python train.py --intermediate_size=1024 --init_std_qkv=0.0276 --dataset="wikipedia_en"
Each number is 128 + 24 x the weight over its row's rms, rounded and kept within 0 to 255. Layers, rows and columns count from 0. Numbers have three digits each. The size before them is the row's rms in percent of the matrix's.

# layer 4 MLP down (transposed), 1024x256, rms 0.0662, rows 658-694, columns 128-255
098:097162127090145146176118167162130150122134118175137160135148121129129111082109132100115120131141147126125105085161100142083141118121123106135168119147126074086143137129144156134098124150146145152100127166137154137115148135138110127160147119141140072129170120146118126155073131163160121142137167126114102141161126109110197114148139108110162135106139145128153104113117092100164143107073
096:130116099139074107161142132115144147150114153122139139122172143097129126162115151131106090169110105100158148140137089117135110165125117147109140112128158128073165157097181137192153137121134126172113153138089098086107131147132095121126111123139127078116100115166132132117137198131121113114107145135109139144113136134155093149124147109131142152095099135110150158116151089163141136153084
102:144154134117124133121091112175094142108063130108142149124131148099132172115142106134175102110137135133136110119140103171116127113133119121150096124134130128143074132134115126169133123124106063134139162089121098141120144124130105163125147146115139101179126103140156199148116092140121120136122098142127136149150130121093132114129134147131101086093113120134083189127175152130094171133135
103:114146114090092118143126101163116103102102138133103114102123128157147119171099139117162123149119153130114132108096099117148128143118105154120121199142099141116169109099147079082136138130132155118132128142107114113138154150116152147101122136165131133101089141133160141148147135129099148117087111163179120117182101150132138117101093144110143111074113139139137106110114125162114125138115
109:139148183100122133168112113161079150156134139127146145071146151111153152130093095126124107115154149146143132131123117145106102136135109127122123091113129131127157103139120154098140119100123172119131117088121139131113113131181113138138100155127128112097111146145139140115125152158136149162174157116124132130118158184180087067171154114109116138122105170135135151150154143147129151128132
098:131115134129167131125197096132112084172128176084096147149136124131162112123112107160124130138101123153160117120120074128126107116118138150182136092117102160112108190096105096137100105105140119093136113142130089145102116118165113148134083116168083202145099119137099117107147125094117125149090149123144103107118144128142136138102120100158162142097119151116108149124156142109126124110116
100:151127112096146123129121093096137117110125147134110129157143139181118141125108098138125096173170134108116094124113129141102108113160088121127157122094117132095114114104149129126141109165134127109115118155147147124121149105143147124071075086151146124124134136149136127097107151125114087127180097099104153122096136116094159121115103137151137127142133124125131129158097100152131124130137
109:138156104139109148120150149114163191120144122097113116091122142099137106087140115144125158089119145130097109151136128155160141117122113135093139162124128156124132146126113127163114157125114076082109154122144098110118104121097096099120098119118121133100138098152131117148154141120125129142111112102134143150107124117144166127091134112109132134095143161079160122099171091125121150099136
097:106138132148135123144140146134083128122143136111145081145150120144100129170122135141099110123122137163097083127170125158138161130119094144150094163127142119096125158090143096125139097146132151103111155108123154115132160093143140161141121114117128131146161125134125155139143101097142128112063134116103150164116116138076146114171072149104157160129149163148070128159155110081136117160163
104:110131155153127077157145100149139138141178127101146092097152137130089174154071147165172129119128119118122133136151116130139062177132109118110151109117126085177143085137157124135110064055135146104127120127132132114118127140133104136081076123145121127131133123174142104141162176140138121131102108112094119143139137110103126127151101140170092131115135122111158073098105147177139129153114
096:153135100110134180125115162121115151151137126150107100159097145126128174128165164116128133149137125127165138110130117094139114140130144136150114187112147158175172186171093129088113122139134099137103146137158109144157191133127188094168111113150178139139150072122136155144167176137118096176130102104124106137157108116159136128117142124150149148132128126125117135107161079132146166128133
101:145138104161154136097138105145102128055108105140094140129117135117130143104100152140138134149121174139091107092113119144144097117182136117136122115140123133128130123171127162120144140121179134137123127150130121124143138153144064143120176115084089080143134136113078177116113140092122093162169133094135119094110131130197137154096127120179150133121154164102107155094153135123177131132178
106:134137150135116134145137132109091117101121147137153111122117137093159097101113135082084103109159113124152107107123072085132064118122149141127131135166125099085121105146143099145133142135091155124127126162127128134143124103154123137157113154153111132103130130151128123121110152128117131160107083119117119146150204154103135110139144150088146135160138130139081075119146121078144146137091
100:169110115129143124141140082117119114144138142117130080119151130175072137127144121109157155116135141076114118121103144141119117143147155099128142110163180105128138148135120132149117138102134105116140107106120116162096151132190106160088125135139138092123150152161150108080159144128133089112120124150126105110110161176046137149137112133162140123118108104169154096142154139141089117130154
106:146141121131134136166101130160122142157145153063124101099098105128127113138099116165122132159139154110164096176115158119140150150150134097157145129133107165103095168152106176093132112137079120143097141146112127129124120077183102129144113155119151132145126142083110141129121112125094161155098140140139175132121103125149129095172123128167166136112092081114117114137128115115143150150148
094:100157072149128160203144104166127130135123146163128140183103099096119136171119133134152132179139100119157143125089146133125132127132126106131102091103112177157112128146104127094108145127163149110119176175129130145051137141138113142114120126141153132158126147111124131137120110139129125161120120159108106121162106105095139132085129102176125116088134123120144111142116114133098127139111
105:139132124118106147074151136163152133147137143149150129162115098075135114127119101125067129129111140113095111165120148145134190121077120113166134132117094119102131135127119127107114124112123120148113125112132165087147154105122125076114140140115101171126110077120104133130126135127117086178144098167108148111145175153183104137162099158115156103118127166145170164165109095119106107131099
101:137162110124147105137156078134121135140125158174118132140146118156126084097176151128089145133142150154155131127102105141142105110141110151086144121103154091126175101149105118146124134128101126136148130111132098151123144143140115147132144141118159072145095138135128132117103155125106124150131138117095094147091112123111160096125145111139131107126126135142128171097153165109159109144127
092:137152126130117127154123100122141148140115123128121110140157064098120102145113090135107112180113087124145124152109085098100114151189127125133146107079134189134135131110102114135114124122089108147155159137101087113109167114089146163146138153134100144126106105182163143115070137105123067117115126167120141132127147143157119080142124110066092125156140159154134146158134118084196138135106
100:148158128141095145123136129103130159150110155133144107115120125116121104122108139126150104110152090117138142115133165127131127133129144102138084108093118110107191161137115133128078094161130148050114130090173146101146151140146148122142104138148123113114119116141136115154120128125143140087107111130114125149134103128142126147138108173107158152164129137143121116099083141123139114127122
107:134143086095140133129131143100125115174136143153120111101097153140146104145088112164111099167102102119137107122108118148120147130134147114093134104113076102147101110114161094136178085108141109131110141098161128151097139079122098105130088132136108115102154081106134102123139153131118127121137115125172126094151166141120127129185125169096166123102123192129144146162088147106152128126137
097:109129110114122133145110144136138125089101134131126154106135103096115069139121128111152188129116097114101141164100104110110103161141111151131096138111109156125127134083101108145118138147142183111093141122086134107154128133143159124163117134093106163106085087120118127100115132138129157126088143096152133160142130113115089135125097161129126085131102156189132124136146103120108136116068
094:151126153144170136111143122114135135149123146094136136171113141109177121080131149168110137096156134130098134113105131131158117146163150101129159168123104115122126140117169131168113090112093107083126104122135111165154110101103119144114129118110109102152146129133052117107126125177105142152138104102118150139092151140085127162107114149096144134141145105140153160154093100101098149173120
114:120109123118089101142153126127164128148115144121113117087129117060131126088140132086066100129109136153169098135149131100139099135109106124144132140156119183189180064124101137119130145122132156099149106123102094130121155138110092093097121162116088156122109163153141121099163143187127111140117105115110096107161113114105130157157142162172122099123101081107155165126099170127136108125148
100:129155129080092126138215150144166151106106164102124094117107128152113116152096144117086121138122112168185125103158111098180127143156105102107123120114111125118128120162122116106149133094143136174145139093129087134155144137121129118064154173129132140111114111117118086105156124115108113168090118110129143124128132117082139100114152123127124115130105140130125168137117152137182134121099
102:099141137098146138168143119172114101124097141122114117136157157173146106140104152116132099175100128124165160166133119118126149134097068118139127131115082127117129117121142154141116123116123091143095154099146141131128094134171146122149137097112121045143133103136149127114141144154081106161111129149120076135144137118160171129148088119098188110116165152111085110086142159121149127121155
098:126146144112167165098114181140121108137129107113140115191100118168152151133116109142105132112133116110139141139123110169138148130140110144153172109135144116126092183142147141108152127182152123180073106108135112087146153104118134084145108113126135100085175118155142131105154135151128146091168133093094115132138126127144142121126135131134121088128140073148124111126137129133120137123115
099:090142108158112107141106105087115124133172138130138061121118105122121161117166190145145115118157129089132153141081136136132120082138079157164151119081139104116123114146101128130078161125143109134121161108117142139142147141140147145105149111139147134146099141139158137160122145110094175121156154112161116135068139133090148117121167164122180068147153157116110133117125154142125156172115
100:129074113122164132142081096137150141140176095111103127118151152098114123154120149116107124135104105115147128111111143134099147117128094159126128109101139119116120113133153129137112104153165147061167143102143129139128154142154091111089164184164078142095096129105133129095117126129155127154068185157130125145122118123100134138157120141105114127120124112141132130122148148165114127133174
102:106129130120104116078113188118116172095127117110119093134132105120097102100148138103114132101133144136169136157144068071079098121113147099125114102129135136103123129073131128133129112155129133140150135128132101106149113120121105128082102097105153183144145118105175107107116092128107114085125130115126137136136135090106081094134105140156117143152129121111132182119142119132140137149078
103:128130139120108141102115140082104070167136130160160166148115094131118162124149131134115122133146096130121121097181103104146138137092122150114131101078153130169097088125106100124123148092142109107110098097144068134127155118110138137064141110110133132175132145118113143093126137112188104098119129154171129158115152093058137145134114109141117115142125128137131156131114120092114101140103
102:129098140104136143105164150129173139094126124142140134100100140088112132131098149147108125106110109127119148124116101134114128160130160097114142148151163174120058165104101158144118171090148143087130138146120136150122108104109103170116160095139140171152152189154187142111142125125116077109115132131116158092147140096143148080098123119141125132130186132139120126124113140146136157093142
108:157125100115128143174129104108072092113172085122166163125119128116117125130116153077144132136135163118123126124106123132168119138133091128105114143120086108146070131132088172109132185085147106111118139156156072096108142107124138122156119095109144100115153097161085109097118114081080163144104087108170105115166135118120153134148120174160133106138119141130138150127133124089094159123131
100:130089131127135146107143123094121151130172134086115144087127177116141103119101123131090110054168139099158141116076092162106102111140148131138117127128165107091137153106119137140102103119133134135107168135130132118088154122131075141163148129091135154114124150189121169132150127157157128129129145158135129116123130092136160157137119133097161148111138117144133153149122110114124097114136
103:113148157078120159124091147177091142158114111175138120128102140113120108078124148128136143141130103138157152124141135122132077132074134136149123147123117118154154158111130105162095095129141129124136147110097137119122157117145132123130111103110116117105106101118125141157102129151082195124128131145111141102162143142111090101152150098136128169148155144096105115137167110141172112129138
083:101096129144091151131111122086110110126155136131138122130103120121142104091143152155128129120132116100106111114140125131109110132160157119149129131100178100115119125113087138144138141139160103133132125108139079118165142155071077136105099105114117131090119210131107150123144160190100121112123147096131132123168137116120116095141114143147150155156156133116155094115103193126110146119179
101:117100104163118119123118175129103170107140077085082158144134148152117097119143164129063092121127122147163144128146131179150118096156170167088153152104144126116142126174124104131108152158133128147142151143174157141108121118084119149123114121151141134151173110129133125124124114151171125079116119138158112140143149189130099132128070151095138136096129144102132129137116116102102143129156
# layer 4 MLP gate, 1024x256, rms 0.0684, rows 659-694, columns 128-255
096:132120128189151149101125146121188133109154156153137139131097106104146148135104135116129144101152121134073117137107142159105100136134139120117128114142133135106144163101132119135125153140133139135120124132180128102106110147101122165116112138162163165117181093161145136133114175105130155138180110094094193145150151116110111116127109097136157111119085126089178129147108086122138121123114
103:145108083149101161079120094112102106131105156120153104080084102126137145170149123121131131107104130118164120100153110088094121130160178159108140146092139105119166130124121123147168118123164158139141078083127125120114153094103113157132136117127179158141166097108092127131092109078148115163127145113128144125148122133140130137126160116117114136091112135176133090119123137087103087125138
095:113097172147146124142062101101104118145107132113165082157117115157168146104102103075123130059126106136106100131149161118110129140152117121154134131158110150159126173123164137123127105153170156095124141142167135157153121088136132138097127168121146105136107114105107090108130145151122135147141092129120157102147161118155134113095172110133121155138128097139130150125107137156133125136131
119:092078133117118126092137176111104106110155097132064118108130096145086115134150098160126121131130084123114153136134155138130138124136095158169154116119189112135145098154116147142161156154119146148163095129122166151147206146110114105102158175144113126134107149164099149144159117134113155096161166115124126081130140131102120113121158162132162118160114113148126118113120152139114159141126
100:130150123123134118168096126132139127146112150127103074152112106115112145130146131134113147123133148163128115138083149144166146128136153111175091087121154164129140133153108111144138119161122126142150133154130120134136118118180119126084107155168137127135111120139128087125156128109163112121176122133114128090156112113153146139150122097139108138109097116143135085090130085076149085125110
090:108103085089125111089120134098149123124106118138124134120112177142119098166124140106103105151136140135149149150136101099111131132116147140159120107117181109141160155095101114185139086149130140160117149131132108081149083140112128102123124097133122096108162134092132149131126159125166129127109127129128128128142124120119159173078197159109131141126126086102160099145133149100119116148169
103:137108137174135139145109163129179159103127109158107116117147111127128133144140152147145127109112120147119124144131160140101095103190134130105150144117126127138139126140102125127140148111123153161116156099135061146105146159131120091158112135133138156152173124163132135186147098130104160097128125136125130110132148076094144074123126124137068169107114145106121085091133128135166111123103
106:125120165119124149096145110127112074062181092159100147128110126133140069192085164155182090141099125132167165119136148141139131073133086147146141167135093127117132102127133112150093122127140129088148139114072123123099130115103142121120121154088133139091158110124132098108155088137153118101163132142150138104135168134112154115150138136114163121090126185121131145113159069121121110092093
104:108127129135122107125119104167148137133130161134135132105109134149078149086090106118152128123149100101134103135133113143074113148115102127144099139142131073133161160145126104089122147115115119119100102137084152154172166133116150180118131117147142092113140098094104144144138105099174108162162103119115166125156158150169098122140126136112106139156103142148140119140179132116151164100140
095:150131105152129144175103112141182177110121137156135103134102088179111142088134153135182172121106104091130087115109119088109185131134138129143123143135115155149131123143191091152204138121132148118123127160197099152101109127115125178146113119151126154164133102123129149156147135120155101119137117117128134104119095106103143174119122127085143165112156123116099148155135151111170132157107
095:145164112129103154110101143145142116123173149162161160132088096130136161112095128114158093103132165116120122135149114167138136152165129144142128114130070092117167173141122152180079122152130139103103144143124127090130153142109147120126175113143142160102097123097088156140104087126154117117131129125149060142114187121116133143145148106140155098113140175106088151136135145116156126115132
104:112111137130102098115122124156130121119129130151154128115133144096167164120121186156108132165092091114125130162166106143180091176115106108175106104103139151086105145064165136141128144110106111155096178080154078078135116127117137125134062120071118139127151108104135146130105113111145100118110124156109164142162115114125121137114121101145155138127104162144154143153086146137128138122123
098:110119154124164110104118104106110121094119147136113106165122138131100176129083134126114107105163106131165141118139123128155140156112094153110161127169116124089145161124116149130109103140146143112128158106120145098081127155089168124153116136113148103179135150139112141149101155099152155152123100165102114139079084136165078117119152105124157155146140116145100123133139118148156153103089
104:136138141089154127121143122112100160126110104138113116108166146108154135118135147167136102134115148142104130133166090125119137138146133155132168128142110107146138138196093108125154140171163126066105126075133126120092123149108159108151151138101140133142095141129118124129107177080088150135129107095168128124147148106130103107122128149121125169147150149157154070172147128126151117161163
098:122113135130163096087130124122124097117132130108119148152152132137115135074123135131127115130087126136138142096123146132077073170113112112107100145162131136155148104161158148150124123165112114137145119109077142142122164107127125151115103104109109177106152152089135089167101161103122111099146151152143140132104084090097124169152111140147158127106133124138155136124125136187119121110116
103:158136110083130130124160143152120124148095121108091119106132181129137149121130154089148165125171144117165117153136188136150129160116114158139109148135174139095131166133137128168124162088111124125126154085121118122101137151144145086125077132150119123125132134131129103140100124113147163131107147096141151153107099124081158151109140141154147141163116119178135153160113118123117119136116
087:163087171119126134160126144152094109096121149121125114114104134089079167122143121108172166099089087135110109153158132116141126152135098147146161089127113139093095116091126116151129112139151094154128081118157119097144120153155141123148146145139111161080116097109135120124147138130097108143150111172146138107143120105125118164167082115053149122153136100073118136140085139146147122110123
094:107166090105127135116115117126124083155120120147096129138172101110124131091108134086106149107142123166127131153117111174141181161149150153145130132165078149127120112098113144110098126098107133130148157112136179120123120123137129161143112115144172098134129131170099135124090135115133151104108154150118137130164118114117129097081159121106144124140143113128072172119127097072110124076121
099:132193134152137123120141158134137137124113123109135118135138162109114145117110158169122128113150117184098169142128129131087120111149099136138095157129141116149115115068105114151096120108131121125136138153139170088148146155156173148128141168143099135138150124133131137168167129083073084154118173073170137166128112086131143135144116109130142131100105168092148106069112112148177147125170
107:118129120136150115118116170134114151150120127139140097097095164170152162118134151117139143171175148112149117119109118130123149151128130091099123096142118137086130145142149108131119098119112114111137111138149134101179153139050084111125153128114102107100147190142116136123104100137176130133115127115104153086163117085054141145138155097125154122172118126172102117092087124115126156103117
101:122149105084136110169131160153112128107131090105129070124103119138153166166097134138140138127121136146131156111102159093118130109144114099116133122143105104151131112115123126152172144103198164084143119086139164108152125102125095105132155131103131155083103157126124128136145142110118147130104118094107131101177105123106096160057129105121164132149119141182140105134146170112128157128101
097:171133139122154122100149126168123126122123087178135128120134154128145142101126134128147131105152147154130110117128143107145107138103093137154166155110123155139117126113174108188122115103116108088204111137173099114100106148145136152162164104123150184088133131128171147092127114151146168132126176100159125173136118144123128154122129153117103162105149131156173177137112100113129137146100
111:124145156137134124184130118166150145142130189131113107131109094122131142121115117107149108116177117165133140101133153123117139098147090079147126102087150117095169102124082091132129130119136133157084098145150132158098136123129144147107135097137115133113092122141146153139121204134151096179141176136141110073111100118118150123110157089166154135130135148115091128112125163138126163137109
113:143123153131109157142138168162135149100074122124106123100113115149113106152127148113107131125144160160158144118126105156127153104123065158135155123140145185093077128163128108102128158108119136167143102153142115146117101151117129119085121113143180135134139148117114112110082159075137105131157137115130062130135131115103132172143134122147111102148120137123138155131131142139129159142118
101:125134127157125112108058107136161147115090121143152150139098108113122116142091157097126092074101119120148110103160164101120120137152158081145110131097113158096142130111120107091159088113187125117141161114143183158137117159132128166129124144138161144135101081135114132095092150144156140121145149125094080147146099116128126128121147119139087101108111107086137140128153089140082153150074
093:137131064111136145109095132115109118102124088125169138154121118110144134094120159157140137150101145124142123120123139157155131118177157107129133118145093105140135127128144132141139134133134123150116094152117106100091162135146086075167134155118142148062080163162092113097147133145096121112166118124088095144148089081171121145115158188161185113117150118142107086114141110098106117126156
101:136174149120112103134132130123110132111125124122125144151122162173117112172196114127143127175112134105163109146138156130108146145144148134105096123151114184113086151121138176113111115118159140147144148140129103162143122108115077097079115144099116078097101140138078108081119129140167101109080113136097111102147178119104085142138131135127125133102092150138097119089131113141124112188141
107:136106164127136104143106139150096085139132128125103139114118097110100121157117140104144148087093135133153095141116150117099115165138148136121156075144167140111133085105155158131145148141121133117128114117170086075105152131158055149142133099149130122104159150088163102097098093153143138128078143141153089173130122143128129099120106123133155103088152129154108074138140144080175115142134
103:135140129175155150136092149133152134131145129095095158146134140122156138141096114131144080128134124124136123119136126171103157098147136125084131097130132146113164139139129111119155132161077101160059105128087156118127128128102185116141174116102155126124149144143122147152056105094100139123138140151140112110101144123135131187161106138075142109146117099130145125125112095133140146122188
111:117127138108147080141143124138127131115148128118122100126122110121141113105147120172165133111117146127134147109098122125095113113144203145111107078116118148122114137123114136145105110138099115135114145148087118165131127144110089170158164175127096128092105166114123156103105114156088141169054156131164119115120157150169127159125101103128094121117106129107104137109141118108120183122162
099:079140116143147136099137069108082084150167149155116123190133091084161101120117182178118136102167172171116119132132145112125094100116131146109165082126119095080158092118135097163175105095132166122166170093161100158152164132086150162125124150131139082118137147133133151096131173086114133118119144110128137103119110137140145147144101144168128120176139105112132125126133108147106114150177
101:175147130106121081159142160153145160141157114156128115142163107164079069136093132142152149146125137129128105133108155105136129119171076089116110130120142154119107086135146128151132129142116108154135115132123116158122147150117108112097104169164149134166122078111135092119131162150126144165119132123128065133129153139122135136146108095126138126131133151153158116117137137171089101114136
096:109138117150134108159118113145172086113139140131164137129158107180116121133164165111142124147133138142119142144162097105159120111145090112144119153124115124149136111167121107167110152153049125123101109100112135155105142120132139113099111107151118100097106124125112150161114183133096179134103139144125156105142135169127131093122159124104148133140112121136132117139114136114115145098083
103:171141144139132188132108119139116140127109122141122164149156137130097131138157149130091127118149144138142167181131148109132101136141086105167163139147155089136139129119125119182142122169116151143115122120122127190142176167106100129133130088128121124131091117105158149151161138152140139077081111132139103125107108136103100138170148099150152080134082094126143107184118107096140095116111
092:149130104077110115145125112082087122167092156179065111167149158131087094118108150120178146140093154125172147171126117140115112097130156136181106104122076169125118094092137142123108082118153133131123120160140126103145129099144124156138092104115120128108144104131109151126113157117120157107159156099143168127160159131152151145094111146155121129157129144115105119137132168100148117115116
097:119161144152148097138094140138126099136120105131153170144155189156142110143117128091103098112140141152118130162148134110127083089130104113152150169112117139118124121124154127169112110137113059091082060131107145166137119161109112131147089119124140146159105151122152099143118118147133165121132137105131142120140152097107151093151118136175141102198108120154133110150138134095161136128085
# layer 4 MLP up, 1024x256, rms 0.0716, rows 659-694, columns 128-255
091:147107162129160132108137113135154116131130133147160125104145131164129156069159161092136101147137138098147153099103093144133139113135144102124167123158147144134147138102129154132164122115159116126087126134132089124137180163089123113129102107145114095148111103133165108115143122148150099116099080125170126110129095117136124143116068145167164143145104097097166154151153120126140131090113
099:097116111139112123117138172148137087088093130128114123131137153108123126143144133121110145087105167129108139150123091116152145115140170085154137115156125115116122155126159127153148129148162119158132107118102141116140165114115163076115100154131137137139130137118140121082139166170162151132105165164175190151182132191125141152131123136136136115107162125104113154082139172111092134097166
099:145138119138191117178117089134108158154149146109149116140096118115104143123123131158088129115121137153149120121177166157179145123101098113117114118131162162170136154109150130146121101157125120168116119120114126122097136151171117090118149172112166092109141128117115131113146155169125172133117147116128112125144131130139139100171122112122105116140134132154080119172091145148101101133101
095:133111108157134111173147165121157133170140131180119191104100198102152120077124108135149129073140143154118099111120137177147143171137144086127090131125098100136120170142144089127099095146080119138135124176136146140109114117152138162149113122122140173107145098134141109137098128094095119147137138147124146154139121130135160150140136134168169107113146128105156094148139120096122129143131
098:093191098173160111170107159153101140127117139151116120151123109138064167099142139110112144124130119141138106111132084109153112121156154130123150097096132131113084153126137140082087118129109122144125120137159132128143163114163140134094103121135147141138127108124135117146115168127122151088150134121107100110125120130126127135136116133121128102151135124097140100132149095141128171108129
094:102131073108136102154125112146107136181111147105137128141169146068129120123145074119128127171095167092143149106144128084149154130121137112113117093177129140084093117134165110121146140104150090128159110159108124105118092134135118137153153162118109107135114106157100095097139157131088158116115116069128169127138079131106075108125165113070132073163108114116088097131116126132173159144127
102:123144114192138129143138156140125126113105158114144114132146122115109114116138138092187164120154102104139133172084181169137121152155117121099120124167136144105124112100080138124155103100093102147073180135126154159091136196136071114152153146103124167147097093169163119127144129127120154105141134105162120143099146175141127104114097132139163102076159113093144118140143128137100157108129
103:159139147125138154148166105139113110115106115083099126150104145079152077144080155148145096139120142133158138106103140114103115104126130091164117146159080156127107073108116115171100123105114103108102157134123187085131147096118135112139074154091145160119124099179109100117136092139128105124138169125126120165081137091130110130124123107167139111116150136102115128146155093103120097151171
110:129143168144085100100137136121114098117166123116121148162174122152099093138141190165113141136117131128124130106126099121091097140132152101134136119150135149129134068168157137132116155103143135118090158100118152142167139154103084123119096129151110123117159123187116160120159135112129085165142100111119126122074100096142131126144182107152113117145122117088074120086141099144107159091114
094:148148122138129089159100122124093100117142103098150108110123146099130118112093092178134143132143092137136122123130137134151168150149135097062121128133123144154138099090132127152154089133124154135108161113145135106128089138134115131119086136126128118125134137132078144140108127136146144143153112107097179104107146106132094133146099120139089150171100167147095106135103176100136161163167
101:118108147117170071156142120126168097067128111149114113125139126155102156106135146123156159182133141147172101174104109143130165128100128141137159130186125109134152129124112130102105096158147140113169116092170130142181150155134171117110104109158138094148118112107093160154111125153102088114128110107092117148136171146118128161115141142126101098119127100138122117116135154155114120129162
103:122095090131124139147089095075116139130149137132110130111104118151155110147145132111140187133038106138157109140136117132117158130152119106109123150108144098127089135127131165126102104135126149103105095167138119149116153148143138144126129106129103171139066120123117151111117123094126135112100124096129111113130178172159153094117144170138133146087124139089118105134145124137131123103119
101:115150146142136131134133126123073130157155079180134119124158129181109124158180157145128132113146149123107143129144114127114126128103138097153146107141129160098156142103143141130113131105090100129126128137098132200106085114134062131085090100150129131133162127144148108165153167137127131127087126145132111124148157103075194124109148144173085144135093187126140117123103146139109130117130
103:136080135129173107148139088163115124122119118156112146144126130091137118107120140177125132156084139129113120159134123104129150136142108162149144173171120152114079125168110146080176132156135132084053133109156097119117118133123130176128134137146112116104109174149106145117133152121153136125114122108128096129101136090163141100159114144133106133118113112146126105150130153111127163124119
102:130100120132124100125151125120162111138131123161137104175179165142111144121122111139120150171132111134172141146141139128119123135123176135113138128113139146096163123128103173181104132138148124109130159104118114100153139126164122091147146162141087161167097158111145137128118150188129125148139129097130108142155122087122093154124093136089145132167147144127130144101159107123093131071108
103:139154154121126132104149121155139102131108136109122155136063150156166134136149090148139115131149134159110182190142132139084098142111117149125164145122110109091139144116131126113111172120144113121150129088125111152122139142118096149102125148171086071138138102122127166126126146066110133117104146128104143087097086121167146138152197138163084103135141169125113114113153161102088120143118
096:148115193145104138152108082143081106159094132086112106147124125146128131168133151122085125192117138123114137133114115113079130124148141108152132140113114163140110114118139146116143161130147129125151136109150107133183158106124128145145126130106109049131115159099164137111139143181095110120147147112133074121136142147139149116105177153112117127106128126147102159185149138121129084106095
099:131127108126130132161106142166121115125070138137122118120118083147079055149127150122123134129140076154132127144110169115135119135141082175151114111117136136134131127119096088109126162126094098162129139115135106122119115124129164110152080093152119094153167111128102119136131133163110119149158116172098115134140158112143128136131122135087147119131166112087112114110107174096136165083119
103:121168165105145163083100117127102123114149108156157154118102114136141095098131139144080086119142118127102138131110180126111144152144138136155076133157147178095156124139144159119129144154108145122128105174109137125126121118115127158147151132104139137126120129127111145139163135119140142123094091073100123143120103172088121143147098109113121136116121147178144147124142084142127173165161
109:111156116140158136114156171134156144123130154090105060106131139117171105119129100164080177153094151114173134115125145148139104140136114146086106144110111136137157133117148097141148108135159193155123140129129134119128116147155131120138137151131119177111165124141119109096151167142142117141094111129129111180103150165174116116143114143135112142096170154120172125131130118099144112123146
097:158132141105116150127173093154111146151135151125104154088143110113116114109149132078111146111121160176119133130127117128148121102144162134120144108167101134128097140101111140147148117112154145120112111054140175178167112091066127164113093134151135127052104131139141132162122136141135131160133137114112128139121116109098114094098131115109141148156099170114105157164174145090142148104106
099:124157122135132134111087119126156114139156116168128118100094114102154065128102141126148108126093097181133086134126138128107100117143153135098138137072134108152157132112091111106144088096142162060120077141134112108148108171085106148182134139148157138119119146111168158166102114122183082127152133113103131157061129126135111094102111130102129153118129127128123158140101126150154131127120
102:092161149150155082118134131148120103134106145155156113135104122127119124101125139126103073161171138128158090112125151119154152094119126113134134111110114147177086121106126107100100150115103155103112110126132093141061121124114142110119195117156147104097157109135117151137201146158136138124117157127108096127084137087113158125085058095144147082151133172084147126112151125146139114126092
111:133110082141140109167091141138160078113106119120166089193150143166095161138133132140118154126080149177108116098171138111152127160121132148140142144143129169153124175120131117137123169133158127100134155129064142135117094126178142113116089136096097128164111161125117099173156151087133099152138099135134120097162141103114157115121123144137103141134102113108117130097127148086118089136169
099:155129121128125132116102107108083154115143084107138124138085112144153140122095128115158100149122075101138129128100152135132175125060126149101151103130100115124150143145142171087149117114133130131166136119092122136111141104171118129157154085116127117120121148087112091144115153106129155101126124128141174172135089143111153130105134126072130101133174176131098135155097135110137160137167
091:153140091117106163174111150154141133118128130136141139122124164107177163102091123170115084105145095131081149119116134134093142128149110148133138138121155103162100098123115139088119132106101113179124150101124130135119141134120136143131113117109154127151120173117136160093083132132150110114108195122098168139155074150125088075124168125120108148103108158141121122179103072112118112111144
101:098153113133115119116136146082155146134144118092124097124077154138087118144146076131129139133099101134105125129169139103114065106131149156176146117126110144148123115124123173132096068108097126137125111124117127102144162116140141180138145118096117085076107126136110145168144144143126127130145145117099180145114149155152142156147127160122130120145102144124147143073133144110124151135123
106:155120161112128102147085134072100133120184121115108103185122134134116107131109103101162054148084116134153135100121118131110171157142147118121187116157102103104083146142139152143110115123161115121106143137131126131142101103140113098107108159174073102138159118145161109127117103117138146157160144196125139134102131112109137150134118131148124119128144123131092110085147150118136142121123
103:107135126128087170125128101139134137141148094150150123122147124142114149108090091096100096075141120108148137162122168113145123111095109130172139112184161155106156155101109112140118118146164143135144075100105109139141109116150156172113151128152104114127121104125125135125128132136132159113168125149120171146161174089143131092150144154116150134078139122094132123150072107097115138102116
100:149112133090133098146135112164144126136133152129099121140135169118131119126115136176128130133104112123085141128108098145113102169117136108115088072139170143104091162127159133109117160154131120163106120125123096153170153100119132117123132099115145119163102105093084137155116128147083130128111136092137110210113085117153102161099073126152134124135110135112144135084137115123120136134129
095:186158161122137128135154127130133112149071127107134145122132159131102133113128118084137149151132148118144162121104132080131131115177140111124132138130131145120155124099108142158113111124140165137130192130158090149110148171104091151119137154093108110130136156128158124164149118135134144142101156105119119103116159142095135164121101126166087134182080122119145113152132118162121153183164
098:145143140155119126166120132122136105111103135164094126129129139138169104115109119131131158128110101124097135130128138115129117119141118159119096142128121127103148143129087086129141127157117108151154154154190095156129104145132148075150135130127146194137141132120157100118093097115120102145126159068118105147147152108139131115165117159131114109159159113163128133156082137128157142110146
097:148181110107146132150133144180133135151103116158161141116135132139109131126125129131086128181136141105134120101133159119099136161164098126117140140166064149130149108143083123155132140105125144131159122103063116120128110125111152143090111116138085092117101144094147142142087187149113107123110142130150084141117137176124129106172112122147095119133134124114148090126197186131146126112079
104:158167187102163087133141116151129117078132160135142099129097076145122099113129159112158137115143122098129141135112104109104146157118128190125173100137180152099138124119144146149131135174166119143129096144124130115119156145145116151172118158125112156116125128142118173131157132127068123183092119149181153148183118117137125089094118115150159155133162115091122139134151121157116131143114
097:128066127125115135118165150162112172150095127123111117151154090148098090165095071132164137204120167085102178142136119122112114182121097070134110141170153121101145118157147138131129138134153086108140131087107149112134113149130152128127147124171114112086154090122157148098149127137087133114161131122125136153106135124131062157139162157155113095126103126123133149177126088112137136116116
098:178110144163149114155134127108134113126169133128107180157135112161116102112128146098115092103112119148095133154129099134132124125140075121129150111131123123140118096179122126140130086049111176144092121148119105117131103085113150130102130126124162172113132122172121147118115140135107123089091142119179100128104108166106117085109140138135086123093076095119174112124152101145114143156133